Weights of a small transformer language model: normalized queries and keys.
Each number is 500 + 50 x the weight over its row's rms, rounded and kept within 0 to 999. Layers, rows and columns count from 0. Numbers have three digits each. The size before them is the row's rms in percent of the matrix's.

# layer 10 MLP gate, 448x160, rms 0.243, rows 146-203, columns 0-79
105:495499471459522514479501460427489499579300442472490467499565472518462433477471483555425522509487516493526515491503536488532456550509491463505428489539458512460572531470525571468560483453448594460557487528420468549461508422526445521538544665
100:471479504596544492448476507533513449421467416482495491465562557480477511496495413623600573455461524493483577552433514420512484466599430580563561560378425523501434546473512556514515530482473555531539498583435568469433484566512561480616461554
104:459558545475593578586414513423556482538568529507402490523467502533418425510475538548493490576518554545482519519490422519519585518491470535538528526431464525572531520476493544488417496418503489520556480504459537478438483439416563508566445492
103:485441504451474383475554553533499497446388523578492642508514514548456543452507510511479543343486455570501469487495498514416510463485456435420395506506434477520446488520426478502522477469551505427516426580461529467430465477571445425465478516
096:502548456464544440513520519578505479485454510522555487516480474448548546497488503546463470467491490491476494520512390476554522490478415511377469543507549344486425513479455466408522511420497521490516471483564443475536498552448509492593409523
104:480450473485484560532455591447538456604522481469500432489525427470616362500452511507494433448470461546540566579505529511410559481499502470611492466540468509546525488488533501463461433537557551527543426485490523491503629506504446472531480531
101:482561554464539506453540580505511448590482529490535465412491552443554515588526488485497558507497396548525502431523505627512510458541558504542486509550497508441505524490574463522574424491568551493551506497502540470409548451493578475516467540
101:446521572421481475527508568479479533571521479529429434416472435374575425509480448561476537463475487494536450504436546534445497466458444503475505449540506456470500545499530506479479484483365532536379411460489594526491555489459459491475420452
098:494502462465485463489506500555513432503487461470521447436511357530463481515395471604560550547533496470508603523444607516488547485492457399546525532526474410497553504546523490486528386514585518589560458550573584576491544488501563504484435489
103:533452571466502383437530529493551446454450508449573540437435435511517553538494519551397527541501510597519482440526392566429500498510556531517533506412494472489534510465472437427496507507496496548515404573414447423468522552478509486494491536
103:573528532477438493514454538553518558570568499421489504569471455454510492447517532550451528443543437440451547492550527490523522583575520616538458497488486488466414442543459559469524538458502469502564442509480394436513482464392386536476479531
105:555593455478424551518460525547536485518499440567465456528534469483605600551500526455389498492532389549443531553578507440487464461449438492531460592496508535479541425614595507554514488499505420486494485502483489501501553441420457577565454550
105:469457476505502530468494590534503610456433488495515528419581481551598509517487552510472539518495488569465477389494509517583422486590562535591499437466540490556468567527546559571472435575559496446497545486508518548484482471374437499400492476
097:511449606434494446516463470454584551406487508619526490427578477473544515513419510553505545628484463439549472428492479450545524506468574515545500533599469526482461519590481478514472534452507565535465509483455487611454625382534471527418502548
095:462531497508569506418464494490480510501538653468504560510397536495483498381552390417580500574449410482491570500497435436540465485490482490558537494535387506560430457489510442544475486521538538520560480369601534489412493450455429487526561504
100:526547389490499535551467547498577481558530396475471535541525519462561499432515543424465512430439446468548502468530442466550478488464480463522454426396473534557481573589493578488572483453486487483488524554590477479432418516551421520555458545
097:466404564589486454540462477422426410540556441473551474545512494392534539508450553543457416535528492489491461549512503445516535520476502454515487489551454500472459520579509445545478597445465420479582453416487525489367587385448487520494529418
106:498437436431517374493504537510458441556454555470453469497556486556488391501457447511531559483456538464494528434572509467465523493526381509588411455508542498454530514493530513493531522414518426502391503506481486518438466551407530586404480519
101:552429538449554580523452546530514505403470450402439429462470445548496545455456473515456472511488508510429517534456528539522456546468469587500465475419506510486526458430516604530500436556498501457518515474534499517532430518489361464582543448
091:441479550448478517489550606549549470553396461468442588513465471491531485615470482494486470434541432530550464509481496587559475471519454542429511466494475530561526449482468542544565418574497489507476413536442497619517573486479573487451553367
101:494426448491529529547481503540473509496496463394479537473487489526609440559497499466462514557440521548474439545539447568431488498474485613485492550536478479561507473506597473497535552509551540470451563444501506497432632429504502455512443514
096:500594476526498574470580554433567425412508561448438516578573429506525439561515488449521567421416547512507548436541514534521475451522594544554503416523539499360483475556504510484524545457435475404483553578442418394612459441476511470491527552
100:550484495567519463635484461485478411475497607526511502523535559521456500453478613511459558494524474538496536533466479467441509426528466498495438593519584498471462492512494431503481524458584569438545501484546542472505498505485539472422449488
100:582513415507510519533533503518446505482484553457499559516433590445471558526519532543489463458481533491532495462551500433520537548456527560416473546528538508509569498502523447543465548526489396395540500420487502619498584524560506503479483434
107:554516490476567441529503477520594456487496614464543477472476456456479482501449551580566380573444534510499517551540463495500540457469482474455445621565526421478636543595514487549564493416511446543594426445462557485445438431550547435541454535
105:497554557550541526478533602515590561535454597537507526538527533493479501560473495477463576560569557536481499537515585496456475514438593494602478460445465428547510459514511470556501489547525540462545479552484495581474474510544431526464430544
099:490513568449480532498427494462491454453601471583545553499513513489414493540459574479519525462447572472504471419530479546498487457413541627428563432478472489483492420584552437498496538502495486482480471490481495557449548514462414567475484442
089:461514479525506571484415554623439446482445455478480463488516555503412529453415447546551466402525483564504548513517415502487473477496554457407506502526538544496542511618576537529534489419543535522562537628542502539450513502438527478535527567
099:634543408513504461510457538525550495545560475531528552478540434560456485564533447443548374462412536496494557477566441374501553479512583472499459508482518446434377487392571567493569490578456530512543411500570426547497506480496455453486505493
097:532581523467545482407452501445572501499485546480550445460459432511500472438581556505604472453443543501526489515528461546459599538498462430513471523506595469497523441461495544511409460491532593498462486510470501463498536519521491441512563392
099:504620435593506509543487520612548519448486490450419488451430537541549535559588471411518545494587525530598557586644549545514388455493510619444454433539497468533507450483476496481579464498484477535574542539500499488471547470539492457519534565
107:606480534588458511570495531459474537576522489524511495470496490471442534481512533583434524469499490620550487471532477541408442584602512528448506520509487542566569455555589578499426483464487529532523576414521478521423419488570488453585459504
099:463551515546478442443567568499494444540485514489498343456564476550565396480504467531515517583473583407460570571461477436559569495483503548532481551585538552529609506476414394468419487482478494510585429596510522530519495485574506593475498476
089:546470454474586505521521599483490459588571438463531508535471486507445426471474579524505515502498557546507544434503535578548467512592506452437446509510538382494492547461540417454454418552560432475526516414577428554522463476493397555547503473
104:469503464488582475552479558512445554501394504476582516508544403508465515421550543472475441420413559554536483480470425451492599556473368530509466472575516550488532512553505455530478407506445504465479567522492461566512552574547505540521486472
103:501573481492498478563501441416520507434565509503477528491481543521522525516487547502497500520498556451563640518581541581493532480429606558475379527497574602475496533427509547505511543449506438492568521507444402576441503531478407510445489430
097:491580498501510476495479512476445521408417459425549503443490597508537518538443493470405543511595560546546522542528503440398532410512498483507507444482578478476526529511495483504383482495464597513504500622529556525492589468461466559518598510
107:510517467456557427522577432484523486492544540488473552532511462609619516434575370586480532506434557541466502513543563534474495570454489496477586481602540408488521501481513543537422479471541471488558435454522535455544566484478512500533489490
102:531500547463512505526530482480461464427579548534607555470489451485511556510517517538504596432556524586587509508595476357596483537409504547533480486517567439464436460496488468563475533405461498440521554497379547437489554497339519498524458547
098:463506433461508403542583509442520564500589488521438438438610474571512500498549544518527405526497484453608560499555558490484468470478514512560527483516394519500574505592517529603530478502551528428476424562530497653542484544481520622473478497
099:388461457463573514471493448502517480513479510478504442397481462514405493430568489490470511560541459470445484524501450487489517581580640606551475411574536476486558508432491534593446493490468419500473559556414445495447495498489491523519451414
101:428506466528555481565588554475529461572468558487535426507390527473427533479498475519486517607442470578390591429470511554436535509518535525460583543548444529593517542494346488536428473547433484472559487514500541424455506446590457498479418475
099:506519493551482400431493514416558529598577459582455472477477509455483558514541496531436514505425516413482512528537450447424483448480488381515422526433505553524510561548519533530511419413448488527580407445457432502492622480471543566530624484
097:475562600475543568502603433578566555562405462496526400476507458556546504487468437460540530476538482530425470446551578457548488551506514519581463445542534419549512452425448541554505533520445519465436511451490587539448571425443438500446516528
102:473547515456534516460608545468514536461466537514521438509506445442627444531409481517405485518509548540528525508528529446489448503559477510542477473415434450538509549442449492437416573495552487492566507573463519546508442481463447564551412516
106:539626483520502516533533536459455526530368535513449439419474539518484493536531612493474467520456445575463456454427558431568474516522457500425540641433467499530521538569499522566489406529487479447580463493483497493503529468502482489396380468
094:494467426476570437566481556467499370534515540546587557599511464474545434514492485472490500434564461521507524500554423490506451412566503481405530543550564460469554501483510469486480571434500507480430479424458545524531509487467350503448545560
098:399574542439448467478499483469476492487487457478579525516470503550486630489461597482517522463518503524489546621554425525503542444542516471526579450490519519577516487570502523454579546489493471556564587504443508561514546484480479530414522532
097:536467506629505464469474548645462480435439534460520406487495469518533523445543426441483467582583539520506521554518492494480464545513515496494519534380485438564584544501523508542484392472487505521530451423390538566430499434493415472412510461
103:565466581580498481561596573420513472495408427529518574507485496601557495500484569539566530522522565470590518535591427542511484512470405560480458469503505470482615464437412443459417541477521394498540476538492496446512449488478441530454426465
101:571497591459548430514524504500389563516398488451514557509467574483423485452497574548513571546410497531450473428570490444473608528576480430494578517535537440544499481534421509477363423447539501575505543498410567494487488491492405423494629547
095:544430554394425568485479426583535606482508552463409528517513481377514497468504511462453481443558490595522510499435489549390526541518502506505553532518490517529532521421480519537499447443381557527542441506464526481539410458517485540613516502
102:565522551459604441514468479532501479456613451480514470500560553517539497534490487492444562552503519496488544514465493541523568347529549579491459560429449481577478541558471432560481486600542504521488433500498502546558454519517410511564470511
104:534476471496445510466500468536520483487528504491513500484441511452486503498592404442618522521477634494433448465464474412506348422531522529435467566461413413546487518562509498390438528465598434480579556483499525515492488518526490531507455611
097:449520476527463491441498450636505496453483473528523487480508379469453494541508485559524531425555539517483493584614481575457520471504418535537433505551536524579541443458537370466473486550555560466501497495535464624471440548528397526479546380
095:543593488417468535472509539445576554500416464527416503435498462409573564464548549458538473524511533554548530428515589488535493539583539506515435481494464525483509477529502564526570521489642453531498510420541616421576542486440468494491421522
096:445370529468600467456485469529507433477523450495516498490411526461568504558581526501444447475494509459495544501450586534460469506502570508435509520416549550462620593491484491517468531508461514569565490582492461519489434547464567512442487578
108:511480438532506410497513441523528425435473468465547511475439510468643502541522541573472509511518490538553424497548605567591540458557566581435441544485534494593547543494473460552428487494534368534528558499599364529552530520487456478562421565
# layer 10 MLP up, 448x160, rms 0.259, rows 146-203, columns 0-79
104:463534527518502572547516455469479410443563478521481525453493476564502419424607546489526435522494501560513494588391469542471530481523495493475514522539523457548451562515508531444424568486587611446504541516481439567448542550524514525550513652
100:476515453504450472437456503563564514523563505471463570545516503465375590518516473468515592496442421541489493487502481483476521513547510536510490558569546548523481450586510577530474472500559534420528535587505590505491449483495551491567480423
103:496439548525435466516587523536622477473493443531536510447490551385405475477515563485522518467475474486412410459477539476554477449455482520507513452536578444515451491536481522491484437534479456517452609566519463441444410531512440530455453470
097:548540551585554563575475556421445549485668433459476525503505412459540481521596481573593436556510473521567410509514516497483490507526498512519456538509611528545517406444482557523474518546528584446487488422532551489541522366546519404549531562
099:497589535509470495602476577509524564531503503495504469490404485452466495544477567576483466509505455544415466595444438519519493577456476444512425476439600363369473450483600534468451470484546486473500470441514487519444545414541414520514442437
106:571465472439506506495495466510439423512473474523551538430515485401548486606399444551537544488465445501573506437477515507414525436471435508531517400484443388497400535550514478354416432536465588396509526478545550513459508415500428496544448470
101:537440494546547578467582475493442535647524547480506439494457476529502488475557490497541507555449497573423519533487452446525608522547499510519487485508500405541492478440489519468445446575484524519437513458369496439496518349460550514611509483
103:508491501482570541440510436559505498494439539473556533503543582524454581511484488427532375527501531482434484514490426498576547483497569504489486486516495522525501545520513569506521446498549642515500548483548562419575517454498460433501498531
103:528555461482463500560481529543508531385559512411502480485500548445511492553573484352517523506470531584431429477443479547483517580503463560448585399576452526421455495503390523476535495451472583452562549521549500545547454455518458466554537435
092:480540514511427527572544516607429552430493466568390568470516415563490541482475589442491503471525458459562481536457427411439535463457501469455530520607596533496382508455501540574443504437537511510391474450546502563607470517563446518547494537
098:513540512521497516513495478429492498388581470524504527383550583442499443410457370495551475470505557487464502492448476464529473367588469449374545500436470525453546541540459510480476493428457514447493525542496523557505544537482463445452612568
115:540510424462414597476480564499452589506476516564513485565554436500491520550537497430437454544505442481489475547449475477504474547470480540489447509521603446485505404547543526600485457551435491523475467532463513512438480495457430531573502546
100:459567516484475557542540594422496544532479604425435361449446462521498490499492506514572499478482495515495531457455459467503467565452535474507482492420586425523521449534504484469462489560486424450565488368381484485485462519542459525425516519
102:488451530485667454555521518405519458538449531422494476556500549528510475509554580556566479405528500515590505452529466453502498409471518510469494552495493550396470479636564556450434522436479579581485489522517472534536566452459439514638581551
099:565512443588466508490570492533511483554441364484494525550497493564559509568493475493529473411515481492498454542521509535589475542589473504384583496424470501493446582558497506458467556583467469477487487565475502429496522599555552453541557451
098:559558472478503422497434509489539476515455414447490588477517494486400509466480484534475516484407421459463529492496523447568601457493538567481416407511552545531509495414455501592501494564486405609493469576548413535481539452505479442407504585
097:579573490560569452520549577559454562516588515548414545479517445430522506603538507401484526518418577464540577412522514468558516552473561490470482499520493481530546437528474394466480487506528471573524506494491436494501487584525487560470537458
104:582460569525472557462464482476429513413397551553521560453493482395496438495456564411487462434513499491506493584436490472508485530469584569358455503511524498570581502535518533579370504565441558434460476504513525451468511497481434457508412424
097:526408428551500430527461501459502449479412554538528550479476504592553501552459523421591501453504472539482484488520436522514513537455492493492607515575451378603426564519544395549532435568544488520503532512462499468497515462437520470529434576
089:496457605554450536463466501555488501506473507564461546416454372562536511493458479425544541528532480402403510505535483513480575434636473492511550486452574544393473518545419474454525496504581519485538451540399518501478513575449490540564564415
103:424477508502539406543500579455488462433545603455544501466503504567469525509538454520533522585446458489464491456528393549411501466451479531443564510503445502581517432555627487482437531436570547446524524489492458550509537460473614481546434530
092:398564470513505480548451424565586475548531421504435534555530448458502497555550497598466536476484552523436442475530531518471490555495533499511470538436486528399545497577507458480510478595534470441348534577492525470565481517492488504473566452
091:570497536558583554436509479586541476541453498556453463509555464496446493458471463548533457442513540506441554454457527529490498505508505500537629480536461484546566492596548464567418585549560592494614510505558432518482501556397444505458464457
100:480472434399472480445553522533486452542499561521558593435421485544596547478522502488475601636540557442466610433492494533443473625497520431498405612501499470560505495518543600574500532507535528450455474545599445401465502502447507481488513615
117:452568488522588499503540474472499433507441525496555532434551535570411447458561621448542449426465510462579494449531483462567487618529456473481530532486538481466543517391487493530506416553490531470479452510512497562452505610524494554528524505
106:494562581472538535512484538616436433330513456422528477439508553500440496471582604386503556448460580491514477487432490464518486450503479526473436437554538536491459535422536468519532429448405497458495573421507549495450450584539488497473523504
103:572500469492518537453393472478414449470516520541504533425494436521580498528449450532503569435422487637485494496490583530492510517545483456573551553443572470444516426518452545449466449557524554504446519408450601508512509546469494506586465496
096:536445445541504566564549419488490623446498459509441485541518503515542477543488501506365541478569498516466551487462466511466555485481515520444529514535545454551578582594493501454528453460498436520477462586498476488567505478520430503610526459
097:551534434465494483434520486504492476533526386463517572452534421511657527403507389451586475462466480435506542534427435403516547525566602457467416513527604584557482458516473506526539577645512428404480519520502452472525499550538490528497509551
089:470466593503456519549459454433382559512512483528473467506428439533514545466436509487539477521566547491463583479528527540549498462491539548435514490493540446413411476525554502429427603524527500519440486425510495489458603456530451436544449405
101:520599437452512465449427571508454414516459517522490567512446478516480504475444433421567553503572437395519508477532521492538495531482446585516405513587437457546580517487600495454402395474539496571508501454564477510430449507453554481498448521
100:524450430468522492472488474528554494511418425461508561565467499563490487504480541467520445530501491428499544506487509539510585466437420518497469538515584559513460512492425433500431522482484505491530391392462474552482479447524505419474476540
108:463475541492548500537531493455521510490462428501505507538504546478444544559445543487541533495497406589540513533438433544433446471511563483490454480542532459457440477407556524494577501587449466457469474526452600471434404463510480522457512489
098:528416444432507414439555504439445492356451504440546552456497525515576584433535507562479547556484499467529536510445495523483495561516461544489523531366475481466475460513548570546513545495401502571493396532473520500537480492490552558551496451
107:536526494605522519512472497442522487511491471435598435515497516433400510509589463523484516372450554520494495535430446459481488472534485541432475483506592511488460548452509582460435505473499464460482507560398606431555538498565501542520585558
101:559503577404583516444531469529442521538590520441570543493553562433471497489505509507578536509521514640440497402476490531473497517446446562511458460470534418508467416497532540535448524496472577495492568511552514414569504568537586539473498430
090:476562535459531502470580551472552457567419546418373471546457521557479558479508494535483540434499502602548486459614546539506438494477598460472514512445442513514604517582546467473606515462442516534492446497606499460551541451475486454595516476
108:495478536401454521504633497471515522475546505462446549538412446528530529431471475540508566538529610533443552513541530506595408427475390481529640520461538564484497506630428422467520494560444528466479417492436491493475481411439476510493469509
106:563593393509518478509500395465498493552450544407414474456523510543546518444457501528548476430484473469503432523451435568523451419624461478502454544519480476501522463571433529490488508426569421571465468474505475516433463626572474534493584507
108:513511467467529449530451433487558491532502585514510508496564389461571439474519509413496437526528438486536474454483561488544503530542441461489507577527520440551555518508526452551447511500481559444499484434447467440565471512433603532527453483
091:467524452566490487592612550519462513511369546450403501446480500516435515515511363527504476481427507448419501530418540563496471488431487482458404521491492456501535502505491541555526543442458543518497497527538449571467459496450505454559539530
109:502458498550474536432497508454571479531490540485488520443467522406571498505603490618553521466503487492454410430509434566543466508491531499406501487557489632498419532445618514411492497533477534515461440528511526544431424498435518432426546594
104:501487436491532493505534450429515435380546488558459459481533489590470465531428449502585528583469551559449610459516387495525433525540575484433521540490519476503481467446444485576539472559595447528485505522466550441560379563484455438535511483
093:412455456522453467453488576544553482470566584398511500552529524477430549505491545628455537570488503497543574430510509475586532567500496590512479459547591506455473572490566514463462484477488585437541480577520529514582441537543494541477457545
112:470459484431513484463495521460440420570498570469516439530465468477505545456520548533481439505574514452449501595560491541599551396600433488558496536433534509524480469501461503576570577460520550507570442521514429471542468570544448468476561487
106:485518514483419474554498555468485501578484456597524508423548584508480480523537528582492512429466455554438468541565400460469502539475574534464512534520410475535461393523474460582533555465483441484529542512495456499524533469489493533460489498
089:507459554604482505489554543467483490522459457630496532485380505507470495481598528554459592517590487437580529504458526469473547437500516462396493537505488430521508527548381564466439497477542488502494455492509494512559488496465499508422535540
100:281453491549487457444552469521547556550501470396581513557525549478511545492536583482494466451477446482563455397556476472556402453522572553535448498480481511431467465477510493526551465636538524515469478522557508501469472525570510486467513486
103:594539481491485430509502548492581613569470503475543399500520455497448483528488556474500502551556519421401587559510565559528515473499454462540514504512503496462397525507467613426477394506422522502524483446467462504484556459524474389543458491
102:512438420487425395439493524528474526521533453561477523514615496474530461563459465434492476467472499460609516449482605468515500439499477496484465515504406481474510514523537441464478412509625565470473525558463385484467538474468521586581483537
095:483477414417528481507552483421514500477416479500508512464553567559453537486553450531471397435480476477494440501403425555462578509568503387501466643543467488480578487497563435492498539516511443479549461373491416402475536560452476500498390455
097:519580410484530422478529538612561414523488532532450596500517498427466482441474548449548457507454411539418483517531449488466502485509454486515487359463466542436504532479533508543623536505465470477548518488598457573442444454509489526412470569
101:494468474474446429445431530501488473507625613402417512488503565539495490507469477550511533468581546451478485511544461464500486480469607559514556500500524498477442529543542496519543571455516531561525531505463533515536500579461403491526474468
108:545494538423412494502469543610405583531593566503574507558493492552532493535484531505486431438547409454556488514443481548535451517528458490521456433656634420494468588639447474521487559566500513462487535564499469440432540438407509432489461494
094:410497571563509511500488539550537434480501532494499500385616519430614422548476450611503560443567598562529452446470474554518508471516480398490480520531574509455472524490462445411526517452414500457448493464601518528497548600532597512479547530
095:434594524557493395433459488538431386579516508480525555492603454474494463508442482555578541444513522468466410465577492467519507349462510455480519479419503482496560482599396513446547540482454463438414434460544536481510508524488482538443471483
093:502510404498468500482484484436532557541492502623504544560533474515561508512408592438467491449455510574418515506569404497536482528536542487596516539462520507487463518461567538513424407454523496514476506434488497588548546485558516524500487488
106:489484498525463462402504440610540502458486556378543521549424432366522468534450475481599508488517490458534522511377577520496570471544483597432449484614459488531467503550550549571466549537506520569475476528591455560481560543372539497435452479
# layer 10 MLP down (transposed), 448x160, rms 0.17, rows 146-202, columns 0-79
103:539415544501492602383557584466529451491566453549432497509397483444611565451407545395519476440514459507467488514508489535449474473481508588465569543496556462522472536554490531534533552496468454543480510503501446507479603518613453272590452521
101:552503496515466380457525483494538519551499419454547522575561533514276480485337525447545511506510488447508555454482470508474466459575497521538538515532499448465449581501534473501514454410478522569522376538460469484404482527529521473430494597
099:420506551424563458491501541466478562532484554601585429555532571529423532606458545594471430448438516424555484432455422526478512478493576442476522560512472453482505602476553502439561468508571532461558438517518490511462536395501574546546445537
101:510556456457555535513427522533599480423545407440506477492497504488527523522589500449463557556548521525505494492510523562526516507559453627532517509489506572490574566510420477528520546513430499500426534496505446549538412581548448560514478524
099:582503457531489574431479528592507608493489418516603499547515469510515506512477573504524467587427597491549566482467435481472543461482570455498511492556452493503477471489438475562533478438526521556501415471465545538453459481522502449528484637
107:479479503414551501495555512466487528522434498551492501383510424473511514543552502556584447528528530496462465510455431511464508410539570559491456425460511522528493515496518417497406477542532427481487500448554531455458454515479443545455530532
096:476540473489571459540464533478546479467454509566616504466559560567474467490456526515518488486538505512502419498458416558585406461653535592489494476438473488618490612538529441509547538597530502532536516513424405471397605505516448461468481454
095:530481512508443550500561456569535522415518502520554439479425498536500490486453564471461492448508456502493471428556389524531458542507542514507479522429441451488437456461529590449514468528485344523600387465456493589397484454515427442520534472
105:469452477580636435498521481445411531457501510560509514446529579499526457482478471529534488520503517518461564548565475471496463452586454412490446476503454481468538504461433523506453506517529470472472474528500479594470491493519550426579493502
094:459437481497447449487519560524536539464461506457564513493519557419447524482579434573461438544506423537518517578478530432410438548458399502606490498525456557424510514496550455593473520426433501569479516563557429490442508444510526442483517446
093:462467487476499475512556395574587491561499510545506445571426414601627566588596480510476468473525431461458450498562488471491587589450501552494511511531465468435535521583522439452594496456514416511409526484535467486479526560526513404466574463
106:589490499486459505508460523458438587498535437491510514500468462488460510512451554506365336452514571514503468514480553554506481557621498523486446533619546480496524498539586519531398531413530523458433565528501425485588485434503571577554521422
105:526537565536444496486448441536596386485491593499396511509524517497481531480564486517483421431431556508471510484571529460578533473426516473381553521490491495408516428517528436434478463500557444535451568588468532427509561449525495485451514571
101:548451421436488460432502550519461548522454546595514535472485543533488524509592560471535529407538439464526490508499571463564548360546522498505417506530408582550453521510491421492580470445527531577584532559497486543460579481504517460399428524
103:581392450530527482539483458547559460491549452454502485501539488503551453467409509472502513458545556478539513494428512502476545591498474564462494570474451517451510585579415558474571480590522545475550477496483434551479430533543526513479565483
100:547477475550515369486529442585594548488446466449520448461537550633398515474569427545504525567565496435450428340490492534582517510504490453525553560522528534534454580584478540446452530493486519436533502571497485563464426514467474493566528459
096:502448549511481542470510478407497543549500491496468521485462456379332505464482609420472425563630565427481548470451468451513470481513493545520475485549532561588518467466490487451436590614393495520535471422497615534483458494448517460452434529
103:507531472488441462513585446470456485499525563498558418492493458445615513550444438499606564557459499367521504481603477527442462544551553515577365478485532479505527442521486507546512535518471444582476517465481407445622501456480478431573525492
100:480545417495440521477448503515501448476479485519531505407490468389486491488527549499484443460536440482487476506572397477592512542497570505510527513467543579498521543546478434531465533521385391708516465494500523495508497495419463513454479405
092:491528489530449512407475502500506531599500403558499481600500469445393516542497596440396564528425546514423377459480419485560468491557586460417466408568496548486527511538552485503481455550506502530471470420471494512478558526561476527514620447
101:446466572449434487470467635556492405442539584495545501470525492574435496566470487522511520541471537570488488535487477559423562438400441497600482420570523536425515533483513419472527604497432541540417491545539512512512413513549578476481498517
090:575478429494487536443469439511484450575477550484458465422450480557538494478565468411429442493549501500462442495531454574404438521434505537496517540499442501460493600557527575440598538480374527507435486483482386580517508497542537527512508498
095:502509588505547516460655488465421492482478504552422445509529469513467490479491485500495534522408495539455486421503432604483463502430461395511498558458505440501520511597538513503503585481561521493512468452497562502481486554427521553544545426
104:379442525487442511537493507572526527371466496516581488584572356547590528430495477502489381594467442518517508555579434561478451473509524479523470470600521462470530534500550561477470529528530481487536536511522542438590498486535519448483507480
113:492482524462542515555495560467433548492442516505472579559434467437450422493519509620432561577497481528484437517557500443448458529483535547508499446504569464445539488448529480517479561474565574369516538545489490523450454454518434540475479531
101:497480545574540458583549603582452428523516536489490526390494543544642531605467419490504500480534470445461481435536458535459475514412472491455536480573424449420510491580547482431508549524515503426473447459498497494446568463484460411540516417
097:497569560524503416585516513412438496523556524600456503543441535410554472486412446592470476461432558466573445489512504623450493509534578509430503569485508410515476479549484468448536587474418474513455518541423499592529496481486535570565563492
092:462525472396511454468432496501538442519460504448469518515439566572503478386543534479440532475526555584545520481451478526486549550576544519460459477579485493487536522581487429628550457606474473527478545498520533525451533490473468462446548506
093:521503470551493441507552533481522569451470481508515565408499438388579470536492504482505496519389469408470490479510481419497492545413460425517554596470568424522408532436596556517515433571568435430435442544660464588547480446455470563475483545
096:510544428484558468528464587463510484472480570402486562452526512556473390532609532432469433526432532481451561419415536481528496529483539481528589585520479453475598506504514476571494500427382577404489567482494490490545391454493399560481578443
098:558550462507517527521525561521556521457534466536590444538468504507491426525442451470392476451640518501465496523528550508599473569476509486510357512471517520500595591500559569593524518497442488501557486515382432488500655530460555474464444399
097:392443520479579504512421458533522561539496539546507484427471549533440441490558570525565429509440472480549585477450526484609576577508543510479436478530487499461494516465483484480562405496526486529475428526361451443587489550501476541523399548
102:464515545524517575433508486510497443506509461471517505533457552494539542502545444556480492453556484534488463448551378447436464448556350497501606507559572504504480512465580476422508461525484467482595457535467489526514556522543443447623500558
100:555478483440501425447490541589452369559473535496533490471494481456594476410574495498500526539502598597558464459448539510428479423507457468533468511482581459509581423444427536489524425495487566510482403463510560470552445508539513477509534502
098:413441543443469472492497464500491402446518519523391463453490457543499537490520448551544413520498411564488536455495551538485396512475547539506514583551541508545461433514526453415474495512416537468525504493464496499592437511497429454562466562
103:471467480467457459481522442554463569405481495483461534515535447446443436456490535520474458629459513513511601525574428599522445499555556422481470537649466567543628545497614469481559520531486466490534474506481501428440503496388464449374487456
093:554487573550499497515529518439405507448487531426528569520431506500518589563522566473512488454451499425482472463373503503452590481517562408417513438521483439525522494540489545425486467531461586447500481474420563496439462497451538493461536504
108:535544515529492428589471552531477586458485471532548531474434497442501557479518532476434490462591588392592519489514630499483479506467515529601484508439448526599506559449497510423531474438599528435521534527502501537493436455427515513603529534
102:486404393585433597469550475455568487526492498543541546383629613544424485546465458489544526526464478479485534546512468518559520520514590564541465523572435486500586526609492544454505486531523546622488528480390494462524518452529479477465501441
109:435489477505559519462551502509525511469558570504371449473535535512411457505422428495500522528425437491527450512444555483407418549476423529456552488464403442470498492548488527553617480486567523492469492611449479533537469478455491359502521524
090:543468503445421623603543563505494505442494465426444583456472500616499518470460569416530477463466504427519581468500554458425552490496423528538443518465449445543528458495461468470455416530514526584536501456574507569519485462564487544582465531
105:478503572549470505543532522502457470563490442528551511577514438513548430467406501531505539424524497417438494541600477515487647484506419502474406480558565512511458526459539513456521487433443470554536593506562519492473538524395414512481461513
103:553430479543519485475406500491495517492480456543564498523499524523491486430541549577508521555564577574412473578491476498569460554508554598531468490409535565530565463476479485423583445552460506438508520444485482505512429486449422430525468528
094:583501493523460478520524499468559514497549513456545594467469455519391488400453503470501499481525443397463525494453556514449456441464460515553530526590534479457579429586462545485527459464447531421499498429582462558463494493437424503575469535
111:453468523541567476574522484510510435493513461513478486509533431538501418497428381480470526513520480574471493526479624541475495524493443450488507473471450428415516443589482432589612470566429553468531511459487528525504545517564563426412376481
110:444518521545526409506511515600441512478501535506501480529549507390419458551638484527504439462469486486539451537542552528434432452518466502488442570535491483581479504506438519553514559427454504560454429567546563531503475448484485407598484576
095:489500427589514499461493503410543486542477558507487542457522563481216513486559499450488485511507511525457508521439555472485457507574469514528494566543547548503475511407515463567551564454568563489496644542521467467515593595464552475442524553
093:431472497560497498396506583477458513555531434557501521541551570479539465511505478455436456487501377473516483501445494483537552474606587468532455490425513643589453426481506435505489475489509430529558550542472462518519477567519401457510441577
097:545535471507477492504520575497520501513587478536484424478581491526469499488434463538460595442490553450374502486505543525399499439414427517512482511466504499450522438505484459533470483594506483491465510519597594498546517513577466550522509465
099:500435472524602546493476509470573516480473433434432558547524492515446576477535503425455599545546555529477486537552535410591492485578455440525514390526587413542565568493518559523600469504391517523542487545403519464433496558484439456500472466
095:465486465437504552549540513505512487449518437565546627466514565493475533523623502498534428475376523451537533469497504472427525605513514502517455478384534562551506416527536502461564570543503546470491586552497487538528535465466496466416438465
096:492417459457472498451502478461502444435565512413524540465430465587439586489507506460529424538523475368507584444391512488537501465469443556541458516533476412510561502497442452479491560488458463586490558490548573530504506455452547407392472514
100:525429531589414479482549500547495586547503508575505487480604520448460454536640530470511518450503479427455594581482496461481533495449418503474350544541588407514477461489474502471469542463490518534497419489560527455522488555534551482482529373
102:527477533427499479501487489522495573534462509527458364571525514530540431549543418453519494590523588414461469437515548544435493480442536448493464446465491533529438466434524574511507526421406461547512500468377493541501446473385380458459552497
097:494484571506488589514468563582476531580433527465508517501542533594517486344463505378506527480546535538521463545467517462498535463506627543542518488479490543476496534507471496591439525495535565447539476507575591615527451519458560428474510529
102:489442493460469532526563461521496487473489443465592505445544484564394397595493478562523505521501520508543447443457438568410535623569459473531446460450508464558509500553457452495542546466480569499457574570450491486535492556364477617513506471
095:429518588462574514506495566464503412514526511517475444425636444535586565559486538439452541484463557533542512597601568494523525466505472529538558534493529527518505565557513494459501481422591499468568563459482481486506470556625475513453448473